config.yaml
n_kv_head: 9
head_dim: 32
positions: "rope"
tie_embeddings: false
parallel_block: true
extras: ["capped logits"]
init: "uniform"
init_std_qkv: 0.0545
init_std_o: 0.0
beta2: 0.98
grad_clip: 2.0
final_lr_fraction: 0.0
batch_tokens: 32768
Each number is 128 + 24 x the weight over its row's rms, rounded and kept within 0 to 255. Layers, rows and columns count from 0. Numbers have three digits each. The size before them is the row's rms in percent of the matrix's.

# layer 3 attention value, 288x192, rms 0.225, rows 262-287, columns 0-191
097:106166093139135145148117123114138143160142107130098111065127136109126109159119119130117154112127125132156155109114131134128147130102174111119126121152079098146096108128144142107175145106135128125140156147120146132115128157116141098130157147165126143129129117115136141143108108143118093111102179135129100130117088121147062171083106132170123113135173122158140137129137125157122137103170095120131132100102113196135143145171103157106172100104209134169141116141127148127187114117109077125106074159114125112160123099140162122174148136129111143117148133111163120119102146101138137112
086:157117091121132154127144159110109125147110161166116183139125117067138101145176155131095121146125133154114153146160100137108141136122118116105144095111104133138095074119135150153155117129131130142139081169152130081130126164120130099114125125114141131183116174130126135108107138150097116107147144147131093117122121094136110133114064122175130113150118152133134144128133093116147138107168093146164098145118124101101087152147070179139123106124162176110125161112114146115160149178128122104114131137137155124118108100124099112107116166118112135170127143094155173105119126142164087099
114:104158146108144129118126114105115133097128113094137146097088101141120144107092116083132138173106132137136109124077147118108162135134158083104126157132147115116128100087127108120128131106135116111129121158158121100129170081168148133123140124106136120111120130120117154107170172154123107119133105102143164123134107133128167119124140175136076157089164099142126170173107187156143164170096067133129093158123139136147146090121133129153099091167133149134163093159127128162137156153113107181126150113137124128110168126176110129092130107117116130114157157137139135121116098108081136107
088:101088138139131129091187125124136132120107156117140164119153119135140149124147145130181141139147129091131115149122132148122124102124146100105093126136146100156171113148182188122120131087147162077135087140133157113135117101120119134098101116100142172080135117148133107138144120154125130126129156139098118138076129148091135105156116083111115120127170118109140138118111129123120094096120111131138139140112080107157090148135138106103112125122116155101161144123122108133151099128122132115125212123101153160119106149121153163123108112065128148159140145148173156124117137043118140126
096:113153136125131100135116110108120122148105123127169152093114109142127086137149168130138139089138142151194151130095138109175148128137129087134111102125089128112102092112171160104133116065169181154129128135137129098146129126130159119074107118150122154149118139121166125130176148128141135133138140141116148091159118104125139074088107123115092171101112136117125139129077149136108131155138148113131127098179125118081098133118126086142106104190132130120155127109112152138122138135141171149164148116130112127109153137105131162129164095133132112059134090113120171123123144125144120084
092:150101106140071121076089131095132125110119107104134135150133182094111084173149130181130117106174116156122099137160121116119141121117104131118149135093124101120112139159085126148148086177133120156118134073131150078152119110099112151158121118102128095136142105128118124129082129130121146107136158174119123106092140099128099135134110131124155102159140129098128105129135123150148094145141125147173109157117162128115117156124139137149134144094085162121112157120142120131119146136117081097077076125138124123159122110147105119124177153125132073135102176103165139119105111133173105113
096:087146127145157123112132137120140130162181140102151136086123127121113151118083111125111117115084083136111167112080142145131141127128114172141119122125150134103143121144179092153124127111124172061136129119149106164124156128135134114057148095135116151142100124104132090128133132149130105140171154135181131091150113163123128122113126144101118116141109102109112115112100124101092137136114129152108115092149104148098199167122115103134135124151117108154146073138123117152165164146126143132121135133122121151141137146111177117112140095083117114094142069123085146102126109126094166099
087:141121146158111103102094113104106130145106102076090145141111102121132169142132120124109130165119105097116146120096153145149102118160132127146110134139138133126080115141119099161106103122117131099119120123165118155128176175156108107121123123111090154124110091106127068136125071124121107138140136134170130139100140064107108133115141146123117122122131117144135151125115152136141097115112234162112069132127120089151133135148165088149137099104101146142117135106121177107143130116120142078092104170149148158088094150144136119137155128159142133150117164134122146106127140142152158132
090:101118098169144176118152106145133090135169112096125140118141129137088123176112128152079150118105085131156112133137062181116089138153087149145107137096088115099114124170118114139104148133135145132146097115122076102116104118100119133098147144093131109133129165107161135088128109147103145106096126130138166106116155154140143110149142113127142125141101139153092142168135166119133148118162159151155112117131163141135139110141087120120153116099094143122080142130121129144096130091135149159120100050146104112104129129141101112100177169131117142125102129129122140118144120168104091134
114:130121130116150121152141134149135158103108149094098150123082180124148146122122110119184128079155111154144167116084161163149155129119146097150121136190100176141124121088144115075120138084117182112115126147151163099139135139169150077097134125109136164130146120137110139146148093108154126108126149135104137113128126131134140120085129151121062137091124123116135148172094118152105166109134116115126127117163133142158134102171119133116082115165115120134183101149129114128120128104131136115145107167104176096153128137153130136129150126097155156108124119145125113134124128066091139126
083:120156173150162112151135131113136111157159145150175163127139112156105116125134119119109129136090134131122140143142150118066129096145121117130126122125156112131107143131102114120120072118100148111123149140125153138129137135125121129125132130146125094157077115121129156128127119102118141137119182191180144126165116101151139153127131171144133155136063085144072188107105186155130159121107092099129120066103143147120127147123135119134128107062103122101107138116144106082108097142152163160155114124125149123133143135141118102140127093187122124126141086111142101109128165125110151157
093:114122123118162105144132126113133146138122145181128123094123179162092162139114100145108095182112151064162175124123154139084086135116117100139161105132152117109107150133117111170119135137114165078107158142133135158138103174134177133144130128116141148142118098163100107156125125114188161122160150147125137096113115175117177113093139115154086149124121161122162109146125113180098126130130065120139108086136134112109148125097133108146120138108131110140157122110101116133113095112117173094140126122124107158150156162144108128111124126145094132087124130114154126145128149132119122177
105:116118148155116116140123146124139099125093125120134142142128131115124144114129127113138128172148144108109143103097162147120171160119163083124122108132175092077160110073135150127130147095107138132131169089140093127136117125128107126137101148138121142127199165128092144141105101131133094143107099150098127158179118170107156126126140115104133099083144109125171148168082137119151144132119145111108100124108149146194128101114193141109154173148143127115174135133127146096139152096133113121126124139095167145109156135156144118157124098102132131095141123163126105172073136126107130164
097:154119121125080089117108078128098124131109154087179101116076137074117083135140108137142119154111139108156138126091151162149132173130148097124130140131128156139111157170123107122163076122165118137125159087121121146148167104158175166132142166141121119117146162146137121165151132066157132149119142121103107103144102144094135074104133112124120166095086102096115153133101149112128098129131141137108138133136125114144152131148090134134116098113147149112157152159113109138133137112110178152154145105121105168097147117092139124116139103108101150100144143101117113149117087160159148145
090:112092155112114098096135162107165116134104149162114121146127107067189117134128102127164137109125177159112111203109154155141164119080141122097142133136084164146109135146166132109127122083114129133096145129134139125089141131137132089122147084154120108106106140134101119142174099151144134135114092115120134144133168111095142132090139111096104143133208100084140133127104148170122103156106126103118144127125145166126097141109098141181156172124149152107113124164141109119156143123142158105139154123142122145144133141135152130121137149106086138104161119137109123101131127133160127103
097:129089119144137149172131167177113147139104113122143138110136127150117099150108166147125127096122072158135149140158129138146078141117185160104181141092159156122145101126134155137089165094186108174112137129099090143130120126121126092117093141143118094156133165185138112144128099138171105141151117101153130145152112166106119143138108134104153119161126122139128123146125108124116105145137134133146148097150124161151170106139125100100143155180114070104128129148126147141127141113104114180122144153100162131135102143121127166093082126113106144120091121118110122175113106125114110096
102:130118077094106126125138100123088085123142084156085090152157116116122100163119161132103124114127157126157085109087137136135126126139128118142136140142160124125138145168113083112106085171130142110141112157116119167099132105117165133109121147117129121151131129139129140128111130075153100132124137159173131129120120067102115120130113120134152117152065129134118157136177116085147141103135120121095166146106111147116135166166076146140168112098133167087105118151144182156157164131152150149145142145140127103085148123113123129127145112154133102148137119079144115095142116131160075154
097:134119140077103135139143140101136135126079161108146135116152134128121131102114107065189121106141079121162139102059124120106151098136144106136141149141116158095109156140149115139154154141125152120142102119142125119148128151137154115106148110113155130134135115129115154164167139112133087119162110102082125199114111101115151123112153109119129168116127108133126151220111114135113121156132121126094069130132115158146081144125162150166121095176166125133147125101147141098129110128114130126111098140136153094126118136136147174129133111151149131120119174176119133148140140112126091166
086:128117153145127121138086120133110123063109137135140115131098166114149147116078119129085105103138149159148108099136146136102132145112179141167141127182148185124072130091083107097185104120153116126132127124181166134169119082186133099125055105128119162098137125105108109178138139108113149144127128121161107148092151120158143131114138107102116145144137182115146136165128126145132132140102144128113109171111102149137126116117140152165134122155133090145087141123131118109128134121128118122097111107144107121120113154159107134104175132091154115134138119139133093151159096125122127135
099:118122122112154101119082188114131165195079102165116174109106086138125109138128118136143116123134122123095142132086155140173148154123140095129112166126148142133169149111127150142143156112166119104152187158117144140127124138112132113105118090127148154101128093127132156127137140120101120092113153121090131129127119116135143150103137120090129128139188100136155138105101124104137133143105118110149127178137149167161050113120135136126115145141095155106119114109166136133130089124082099107132127114168125155097118120171121112126120163123184141125143137106145136123133120105133156057
111:097142125135123130174091128140044138142126132149149127121102104167117129134120133105092159112118151103140155125121131127142130147072159132144125084151107150133137149103115104084118172131168133107165128121137146076124112123131137114118135166155123113114062124141152134130120113119167157111126083118121128129178096163135176104104121159123098138095093164152124143177114138148135175101134116155104131120140142143133138087103087125138091096168138143137121150145110116143148161138082127137149111120134129117141170142105121153107111115170092092129101110087130152178155123128120142162
088:109093146105138157132124111127117135109117134124199096119178146103161102094125127129145127160123141143142133138149128137124121150145139156163158123051134154142137168107116136153141090117132159108130168084117137141139111128126133177124103147121124159107131111158123163166106129102120135091121109157094146157137105116125165160174111180101123122126171139107141142153097171122152088137107109098098087122118163171116172095128105174119143124115103120122118138119108105174114163117100121116113135099125122121134126122139086103147117086131185151092112128131128138115088150151098084131
101:187111104145124102101137113118103121123159143113148122120180145110175107155139199164113143106091158121103092120146112119114113144117140186117122129128122144110129165144133130167177144147127121093158102085105125131114149122108116098151129114134105151153124161149128145137107135102118144114093125138194157161147146122114143143145104168167170135133112138084121119105141091156129116126118154129151162121144119115128106164191133160101140099116129099093091145128085120132136152110127123135173096106068077131152154114121132092130113110115117097142095085138140138129126130099132135100
105:134094090152180172117133144126088125130185110112110128155090111137099098147151090137136099094148153138093135136178113119172106119077150171096115136157171130131126103129115098123115142094148106152118101131131130158136127136108099113139114117152112125148126148147173088108127159116151124114121161108125132111135135153117107104175111106126123155148140174144115152134118074093112124138164135153132153129133116104167149117147074135189160135125124136156135099143085116152198162130130136151115144124142135142132088122147119133086106105108106148135110149151169121121108077134117124099
085:149107126130151147140133121154082126129172116121159113122141158125130145124078151132123122076122147131129162103108131116126098133136135175158105192165125100153079102161145120118096116124143153113096095139140163143108155083133114116145136110138126111134128119106121103096147141078134122150119141115150110171114132091124111111143117152101113163186061111126147134163140102109161188120112121113097122106150145149162181130150146128091129118116114103139148097112092148122129127141137114119141124176146157102134150135122111137056114106133157178087127159105165130091137135111108128136
090:134097108114124133130100132103156121156142120131105124161120135132133091128111155121160163155143137138144141155088108139088112134147146128101097111069159118153090144129131137116153163150116118134090089131131111051137115143117138129104124101150145127071140138141134167126142112125073139133128067146131143139088156108122127144092124090096125141100121121107160141129157130161133133126126130148127148170127117129165089141134187131130139131130124141123177137152136103112096090185123161129181098136140094105156145124071107110153125194156143148128151131150080164145125148125128156141
# layer 3 attention output (transposed), 288x192, rms 0.207, rows 262-287, columns 0-191
097:160145128143083122096122132123107151151145134072133105129170115153107139116166103122126121162123140122152131065107097134095102124130157172115178101152125147138107144136143149133160073118154137103106093084106132150166078138146143080135114080146141127109128131132095156099117118157131120137090104131137132122155113108078108121112113141107134162116113157131112117127090147081119153151143137095102127107119121101128108105110110137104149108086123114094130116157109108130136158153161135172101179135100089208161136138119161140134168091137124153128112132120159130127110115159128123123
081:106132104115090143109099110121098147101119125103132165144146136153092126138121130158113131136147144153115124110105101088091078131111122158096136144092115138116141132135145139152148129101167128086137132135167156122131104101130136161098121125163136131131182068132138140126121151131129149106122157119103123117114137113146129173136124110127122107136141149112136105137145082103141149171147095112186148104112122125074149098084134145126152145133153075087147100121155093140119111129135103101118167064147121151151148152175104131152207098134112160124134164138100121119124161161131074114
103:141153136084106163097127125132095130092157132146156151150145104100188131133134109139118133093107141079089130089156130177129171091140144136142120107126125124133116131180136089103060127118128146090154115101092131180113135113098112125142150107075129110102167137157121132127128042145143107118124173122176120113129134096134109137122124143152101092104091161127116132117107126131074118105137100098153146136128166100161123141122133136124149119093140116120134102131127132124125131104141149106121157133115090110154103112141113131122105122123073107141173082137096104122121134127132165100
092:143149131086120149122138127148123121093156185119145140156071099115096153141137178109143083127091109164131165114149086109119072154131153142119152130143088131133130185128088092124174141138123128134116130140099112122116093128120140124109110172117127145099129164107110124133136151104124203110118145103136122088111104133159149166105119143122117155123120128141118188161145122124117133102167117116164176112135144116136129132138120109151136104161143107153119112177138124162119177118173138128123139089179118083147125119137117138142125160116095119130160133137101171163124120124109122171
089:165141111162110184125136136143128143160131140147125111122088122173148133094139090129137106138121073117118112159098109138099152170135130118128135143106091110140123145131094147136116136188121156115110137129097134113144135138148136100095170134126135089105151107131153101133155106200092113151160137113137076120101116130144133148141118077093106115110143123109099106141121094149114112113145112116154079123150174132131158098153175125121115151144118093105161108160158085129179178134123144087128127133136097098149098098167150130158113122121159155109154138089089132135134140129118168136
093:122165121119111097132141113143130107131103094118113111141125136153102115115126157161103162147129115153115106122118109124149077148198134183134123122085151150125091172077132126137148092131124079131117115096177139140148129111094089122116152108149142099141153133104144136112157157104102131120093126150150097131168155134129077109134153163186125121124115131101131131131205121107118105151105093145133113116090108077088118153141150163131162146139134129119105144109125112100135118140104106106102162127111176136138152123115140153101161131128103136144098114156088155134162131155100092159
086:193119140145120148093124123145157092162116119121138129073131114097144135096177098107040131118161113110133162152170131153129190132090172108129154124112116154158131119156111120108129159163125120096117116123112111107107108163155116132192105089133130120140119162155132131172125147139123152115097127118119134086159087116112161151148101127160121118143136125164144106126084139164101129130159116108123154090164081114143092151129133132140130138139148135145160113112139129123162180125120133109139112104163141174132123098128128104145101119138107132156121131136126112140111159135162117169
089:171117144069141146112107118160138094173107122130155145180114110097100138094131111119115149138053105103139131128168089143101163129141095126111133123119129076122139113071132152120160152130133110138123153150106108091060158075161133123158138104129128116129141131140131120148152151118184078134121112131126113155131154163132147142169156112119137150141132096113171116149166115168103143148130119103128137145113146130105104121157140139083118160128154118150122097116130130100145134116107113120156123161119181100142141107123142116098098171176162170125120105122139138102128110125128095132
093:110147110128122091105111120163111135122097134079099126136149139147160178108119147163106162107121106116113154136117177117130147134110135151152138079125139134100125115168132127142126110140123152174102126134127123124130115124104106130126108066085106148136104124116123086098132118085087166102110142169104078102102143200127095150113152107114138155173129114087150119096122098160115106153146120121114118094108141164101142115101126167128145134095114135153194104100105123109137111118124123113111092143106138104153174141121076152136144118116103129118145167156121143141149182120142139165
099:152189097138105132125100102104099130133121132088122123150134148099128128156125132106089095144156162085101164110124119150119145133156103134081140134130108119149145190132091112123094134146211132126092123174110091113131173163098136136109119097108181093071126133128142086141126126098136128168157136107130179151144132137134110123128098126093130130103135091141085123175104107123116126102146143140139110124150126135139156161122139101104103133117115104162122102153135105156149120156154144136134146163158120131136149150167119105137105158108106114117150100084137131115089103112118165103
083:101063131107116128132158148150160163119131147153152126129113118096121096166129106157122134125125097164170161119162138147155141177129127140136126129103173122155096079088139140133165149138134173141146128136130067153126123165178136136115136081110165132109130149166141131129118155103114102131130143148112133108161177134157123110124127082080136108144147108110124071113060138134142173111134151136118126148157156127167137109151107128171146123125081169151149134147133125079144127181109114096124160144136157130157127155147119140112122168138103130155134138133149127134110132162125131140
089:097131145084136120143178141084142134143149127175111112158137123115064138105160163134101080131115098179116157123182144190128139144058118112146100114124122162133124104095115120116125137161176138148138138100147135097092147148113139122124143140119149106137108142136162130135098152117138113163105132113135126110166100123130116128108104179103113125126138126085098126129111106125196140149144113117169133075189150134112135142157115118123110149171102104116113109116186146099131123153144075144135112105131142133091152138140134119136105149157122127112117153132148145101145143124122163133
095:154105127163155165118121103122116118134149108112092103155118137126130141128139104089099115096110099123086152126140146121134118069126093181113122146155118148131103126057102177154121120130130117116126116108117111156097131121113131153144194150142110139154127144125160094124121119118154125098097130128113126132102135083125149078142119140112115154131083120129130143118130167121074116134142151118079120148077177159170136164138106089123096093093135132119091123129134144131130152135117093108160138168173107098100109128081127099157109163120111133133160126105122105150176136123092163117
089:140159151119117124108153149115143146112130161145154124127093132151120126147106107137130115137115123094089131129081119099082153103144108142103131143102126098082101104090096128109110108118116107104104071108131106148149122139147105109104133145083091123123151137137115068107137122147120119119125159148101114112097094131109081126153100153100112146097153147136139123108143098129063092124128129138126133122118137104134109162121178120128136162088110095134124098136079150072181130128106131157142119134123117169127151069116147179118114120135175112144148157106083124087150116104126175168
083:089179076118154165157144119137125103083153129169133143106118104148115061107115106072129112144163106173130106108084124112098116097084102085093112145086132106136103144121122099125132171131116116098142120166121143109140123161130115134140107113139122130140134142152111131124085103126112143106131151136121118140156148074110080124100113151102165174089108133128155133152129166092111132124109150094122153118116148166122116114118160133125088086156129086157123105132128112129148158116138175135153168152110149124105156101158152141143104113137125109129127117102112084173133113154109129120
099:156168122143132129140112148096139133120133098093097116131125164143148125171131146086109147112131135112098133156116162136127120138145122107121136119137107124125137142152088141158126122148124084102170140170145188121145096129162120119133155176166167144188113143122133167157174156136107148102093139149120115171127116138167139125099120113099109136155139156137180119143111133096125119154135107146094091128164086184166122104152122097177177099116111132116102144140124122112084148112188122134133163143105135140116162115105093091136113124127146118161099131145115123140138143085145166148
093:130041110129120135132111140148144155099150148105173144117125117141189138137111105136088128171134114112119146166121115102177137118130132088066115149148134109100135125118180131121155120104129116118126134121142101159166141141145145106094103114146120107182120144146090137136140138122055127144141129148123114119107102141118119133166104097118135146120166153141106108117113114153108090154118122124137167158102151088153122121103142132087139139127123118124146064130141159080142124125147166179112158144085146148109122107129143101124166110109123139118142135147111104074108136118178116098
091:107137120144086163107142116128115149159151096078155131111107133087158109137119089128120111104146096110159099117155124131132100113129128112112137099126082142108127150107167122088090166118148157119112133149088099136113139116116115106110156106117157095165162081108164142143133110102166126115145113133119161155128122126160140117128121150160110117130090126165106099149115121119111133133182099103120158141126119154114145125148124110168061091142086115120121042148128158134141139088118139125079114156166151161112125123139130143138113166106123111162147117113159171122128099091110151163
087:086179135143142083108150115130094151122130123131109089062167137105086182129111132107124174155107106130151130144139103133127093140143130125121108175093135149092160093144104131128131132131183143136118115100141116140140173164109111128129141174130138128146149141179131092088141129120169092156150070132145081117133121142110140098117113126132139134097110126140090137151150103110111106119094107107133119126135113109113149166097195112131120128099114156151101134134131141147120121149148152139118137095127143109138141102105106117096123109131097109134116093074108089168156117110106122075
094:188164090100129128146130123122093113106158120125142117118120103138162158084145104099147132106131133155134113106093091147116090173099127177114158120113117101141126179094144127169125143143108120138127106095098186140127115137117129119105122150129137135137164138138125153149086124158102085118144138115150134150164098115162180140143108197138138125139090113091158129152096119159146098092137133178122152138144103143121141130180104132098098114169171130113123143150079159135121142137109085117129174114129142105133156091097112103125121105116122116156134095117118108116130113160109101113
095:115105146143124132132119130114122134152148128125095104148129148155149133145137116120111136088083119132083118126129151141133120108126106102145092105141137121088120107185161151150098094103203109133140133137141100080137169153149138083150132156102130134107142106139103149116148072178138108114186166133136146094133125118154136147149136141095139109169114172128118119139080115118118116100148131172072107141137111120173111117094148116121123143176099114132143110124172177130138143155103162141152144112154086173148100107130149103147103086083112149159120149144125125131140147124118156108
092:095160127144152128151149121109080127166129115164132140123125152169134141109125143198113134086106125131130120110154154143120134134139094128149091137130149145127143144091105102149122177165094156143168114125122118149190121129101150115121125126101118137147123131163175146172137125130114115113141170111135116124147116147140162115140097113144162119141150150146102197106139180113121114155114118122139139138124098124110178138146103168149155136120116153134130122115146129126151107180144151136125139077196122127136174100138140080130127175126111135153069121150142173123167125135131123177
094:111093135164128136136108124161099078137110116162147129131117107160127112172133141127114119155126144138164116116130126119131081139157135083091107117127141138098120082140097160143120194102098084134125128115132113128146077172130098161151096132118130141108125141106111116093111136105127144130137113152138082126142161110140146153104143078124150135122139156158169121128141166158137119122154098142143110138140126121147166138161128152115155147123152128076183084161175122093134094182127141125134082091145138139130168166088161104079164152107151143119140150118132143131148124144151147098
108:162148098076081080105145084137136100127091116075074105080104090122159140132130141135152085168120146130117122101086137120060149121082145080149077148143115118104145134129115122177135105123090113107151120137125141140141158113147150142138093168146086111147127156114153113094145145110130145117102121136112105119117130110152136100117127131093138098093156184116173099110161095129116111117103097145145151121089131151093109132122139100131162122137139125103098150139120137132115135118142121092119151156099126121131119165097135128133148135123137147098106146159091159154116115141154137151
082:147103099143126144118066137143102114182152117116193164102098143086144138152090147159131160156093125124132091080139142169116169128122168091093131104132123165122133120146108109118133122123163132119136143187139115164135126169155154111118114137152126075103144171143122109152109164160101118130116140133112136097138131168154125075075138119114159129111139126141119128131121102167120122152118090144157135127159130106072154149108137101103140108132088175129108136137121129144111103166132129136160126125117103105088155138123149110123128137132148134180127120116187130136122125100150131157
085:117156129138112134132136164148127132108122137147169148153157141070184166097145109110134117114115108146136078122125132082139124130137112123128127115139125157124118148148136104119138145087128147094122092143108168104085132118124125152063150095078155142052121136159131111106099155134141138131210120147136146124148084112156114120151168148133093130121122121132143168159154137092156150133146175150109116140143133108138137111108176107130107121115155103122158097094138142115123105102092114172132144089144123126159117165081126097116135159101160135122137114122102110143176138125109153135
# layer 3 MLP up, 768x192, rms 0.289, rows 0-10, columns 0-191
098:125148151113126136119135113169159120100155118149120131109161169143112179143168109133149159145134148123095105068138129161155118144128129167126142176132145133137127144120107122097094142103158137150142130110142179145102126121093111135116150082156124123146126148141122121182150152149112111122086131089114152130088120096155096110139119103124116083114085102119175134180120172114131118126174145137126140130123121084133121084136124166103097150149150116119178127118183104124103117148129100133128114136087091128131109118137194132191107113128119127159135123120111162119106118152158115084
117:134102093086076154163147138090130125146152127096113108111132120100144122123125138116157132129116105121140113122152133153137141121117131122124125138135157155177108134143053108117082177140136173085168120105108127111111134120117164113109149115134106133106145129118139117161164108119136117139131098145087099140120137106079182050130102095123147115134110140145121159140154192166159137120123144117147145155110120164144136165142095163141084128115141131143098159146118168159114131097123122143096097177105153130140110131131126087096116151104145111139152121131179123106117108090145143094
093:165143108098129146133124149087175157111122108141162123168092103134132168141119095086072138182147110179110104145156119074084109122116141145132146118168138125125111139134154111150151113133135113118153151147106114116154149128120138122142137145140148124137141115111119148074142137112122090134140106129135156097093073142113119132133113145153136098088116133122116115127142135167141115149082149155122147148128099130120121123088119125138159109128109119153128120198086171145109179131153132147119110138126128163188084142146094151106103145097120083191155130120146144098128121120096150146
094:070116105149169160150199102117129148115116110146133133101129140128149142161128062108128145148131133112112122184151151169115089114095109103140104115124058120112189100162107176165093146140105113105129110147078144117102121116122120102179119145133114150114131117128089131157156104144120128115164106131139139119147105135149179099109108089120141117144130121127148086126126117114159156119135131106171161137110128153149169169144126135133142147083079127118107113153143138122122104135102123156130144099128113123072133124081104131121115135127135111130149123106136086098140124133124105154
109:104133087101134118112074049129165111114100129157132151133143119174149151133121105131144163138130156122123182114117131094105149130086130129118110081108120101095153146110136126118122117133149128119071086160120128098127149142125155087159096120125195131140120165120171143131146162154130169142097102149109120171098144130160087134100121110113177164086146120092146098137106170160143159155115098107131103111140090174153140126094140158163141121107116126122139114155146110146124120117130132159132154101143105114152107126146156147153141125097106141158128157165125141130136147140122150139
129:121144107121124161124110162139116114120141172152101149131153112147103128144160128137092124101110105121156128118101129157147148116101107141136161125117089127122143133130087114163105150166142178136093104158121130142140127115118136176087115175111158169129065146137157128088155162134158091132080117090100115120151155129129120115106129121115120098111089107113110116141142135115114141142100140133129111122130111169089121157142137139155167147151133074079113186112146164115169105121115097131134149156128090070100158150109137081136092108133096149130181147105098141149106121136112157139
096:133092150132150162127106172119109046171122124095100106161133140107122127147138159143120134134129147123125120131100150106180104149144151072094118136133133139149140114116140134119114144111110101149149097144118164133105111130145116103133117135101080086087135125164116125124084142153115144149138129147143153132135130168190130118144112176110142140116136116147133141109141156161145153152078129113140120138139131154112124120129120125130142118162113068162142148113117125115135135143108139147044121133134151092129156195129126105121057102121102111092116109105104117091150176143121122160
106:144145153144125089145098127131087080165148174150143122093104130149132108117156157128117100141133162135087112113109158133113154160177138092155100173128074127123192114113105131130097106145126107108133135141109137118084135111123147167110144121122120156140134096159167158130140112134122120115106130129132163120129131098148164126143174117113125147091145149171159113162120149142130121133136134122145156109121149106145129132102118111156107120156103147115094159097095128033140140119132109155153135151147125123152143114091148131121077168142141107114140137098101141066122117098087166128
100:146138129108118136118114159129137186120130106137138163146126118094125145126155133133115117067145072159148137149088107131122112098142105143155122145111158115114121132157116119145149124140104147113118140114146157132156090105100167129147162144089139150152135131163123148100136123124148134118109174141154117148141128146119084144172117160104083179083167136109107112116081100126089143127119138149115119179165146114163131143102092121126084151115117131117151097097133159132166160136149120129127175090084085138148119144138097074126094169090106107115159127139188119137118144130141100146
097:101114129135123143156141116093140094109125150140125161135165137184114125104120169095169115107101174080110094113118132149094113122112122087123106104111117115118133149143097163152141104115151191148141148151095092083119169147102148111123149118168135169172123161118119117158102158175118100131131131128153143121128138090087193131125139114110139127143114127140143154135150057099116157098137138101146124104158144098121160155195166133084143121117128140188112091106136099140102144128112119097116116139130113128116117123124099141124163113119155121148138142129122111147136156132105131138
102:111136103132128113125106113138129122140142134144059095127113172131095123095087132095157117136132151153120100138141134168145103145121129098103107153196123129145110132171076097149125142117121144136106127142153190094132138125143170118163130126119116144110124165128118127169104152117102114083143081094118137163124155146116147084101129182145142140128118119119131131124119139107120106136113139096148128145159140136127111169040136169096121130144113130075135155116110135094127137128135176106140094133104097128144102126148170115089127176127137090119118131162115167074130141139133127125
# layer 3 MLP down (transposed), 768x192, rms 0.275, rows 0-9, columns 0-191
093:110098142142130135115161143097114112134043063125151106140112138100148113145095178152121167118118126115125094106168096144151115098131131134108125157117121142122157180110091099129158124101120076152155152107116124123113146126076113149105133106150148093128139161113114150124124102095137132113124157119109149151121137122159132115130129068167185101118123114121134118188086100115095147096115119153136167084095143114119140130127113152150130158113159122173120112134120089130109116154145137151108154147120110125158142132106162127151085137188155103119117101117152144100133110134143124114
106:154079121119085120113114106120181122095146098120131150138124116163103140125129127137120159142158119130138136122092125111144140122128127131132156105127130100111143140206124155114169115129130131136111112108133103131135117129119099132093129124108127105149136128187124069130143161137120184110151124158130135117145126132111092103136144112126156115104134122118143132131153116093117150125127124133155116143068116142084071144181107133117093157171133178129129091132115087083111142060088112123115127128123159088139162182149104105127176087100108114134139134090157124091155091123096109121
092:122148114154150121149101118161123135151115106155135131140144114108114158096130156110089145185109141136099066131105131127149125143151201130137157132106121105128105085166142122142083123110073173089127130095115098126106114147137147107174124140142138123152138086087123152134127077087130105131146155140145116152156122154119131138140092112133108069144099106144118121124117171125117130133099114116116113119115157181095138092135156084129175151094132129147148132160091153112162134116135143135093148103119114139171140133088102144150104144101107125111163132123134129110107126138075171104
101:116100118178123108115143143135156104121129118131113125104139112092116139127110111130108172167129147134128155115159140118076122140094117105085085118152133127134131107116139163120095116139124144101090128159126153088130126139154090104128121139132161116133169123103119120075127159153149158077139103158127134141121136125071161167057106099136115097106109162103135094131095092135133111152127127118113102126157105125172116113133134085175143116135112127120120117135180169105167142130120118154093161133116169145115153195149083139142104129128157094093146138079118134171115118146117114127
090:137091136103110125096169168089108080123132097115121126136140079116156144128137082174102107123117122126105147163145157149141157098130106114120135177170127137135135127015113094175149152144106137153158111137135130142132128139135160159136136139135130158132146102123146154105110105153148097165123146085151195143135117118124204141126128153158104126154124150122115128098119119133153108107127109156136123157132123131126100147121140149124146153129099148183129109132121144170145158139126170122160113136146090120112143129150134128109077154142126162129113132103127129124141102172114111137
127:176128112130099113118121122157165113099110093110108121160116125115115115126133108131076118126109091118096182115141173104125134127157093120124070120107135131134128126138128101146101209121179139144118170133123169156105099156111115152110129187126126152169078142151145162146105140162153137082094085106173134168150114141109119125105120138122150143119139139148138097102132104152125102189133108113149112098141134129157175128139153141182127128153098093139141131146140134089139127124100137104143122099150119118171118095116129117158110129136138143128107110141098108140154090139149154133
106:118147155133168140120090147122133106138127124146125102190123139111160148123118128122145162096104134159135154083136156089173155162125072095104100163134118132108140161121127148111134107131112122118135106119124148155115095104106119119117144132091118118137111136145134144149089088139120107132095149174154144079109105119150170114111092144099145155104128109132144156066140158102148132101122130131124107188171155156090128116110096127089145114094129101152154152111137136146104152139125177176090150136155137083157111151098096135155114107169093149133141136101134121141157126162156109134
113:130126117128161119146161125156138139142142123148131132133152084096180113141148120129144137156104129150115131136140164124121146134116152127088130126098091161131114102111176145113144106145123097120159153134082149138118129102122099088140110089121141171087158158104142138120128103111110105113093120113149067120089152125116089123119127145102111166112131182120151126136117122093135167186116130140142154138154126104136114103148094151188083098150115095119128144088088130094128119110141186108135084126182163157133130142133139146108163126167089142159132163106144166143136116135163127159
105:109122147119182110103160142187133117128138157120118145134143087156100115162102132076132116142157129156124134130129110073139134132147132157145114143092177113115107094133120106176128094094139107177122153127157177111140104113072137133172125161119074130118070121160146138091150133162124113115128121151133144128099140121168113100138147136140119146112171100133136131171149095151103135152143113133129066151121132138145149144128125146157155150120110158115112119151105121129098137114162123104151168110149102122125109146098087095128124105049123127142108114127141139095114101131110154143
100:091094105134124132147121127172071100111132130114160146104142140116107131138114121160146116074125105136150124152120145173127105141091125147112116178122156120104140140110102100148128149086145157088163140133192126133131111118103099146100140152125149130155107124136092144141160145094148163131101111138150148123126155118118100123119102153132107136105109157147160101105113073100127182146147155178136104126140139075107108158195162152122128134110172143119115150136173108101123129142115083151122135119128142124138136100094094166103092126113127092175120140111128103126142151149112109085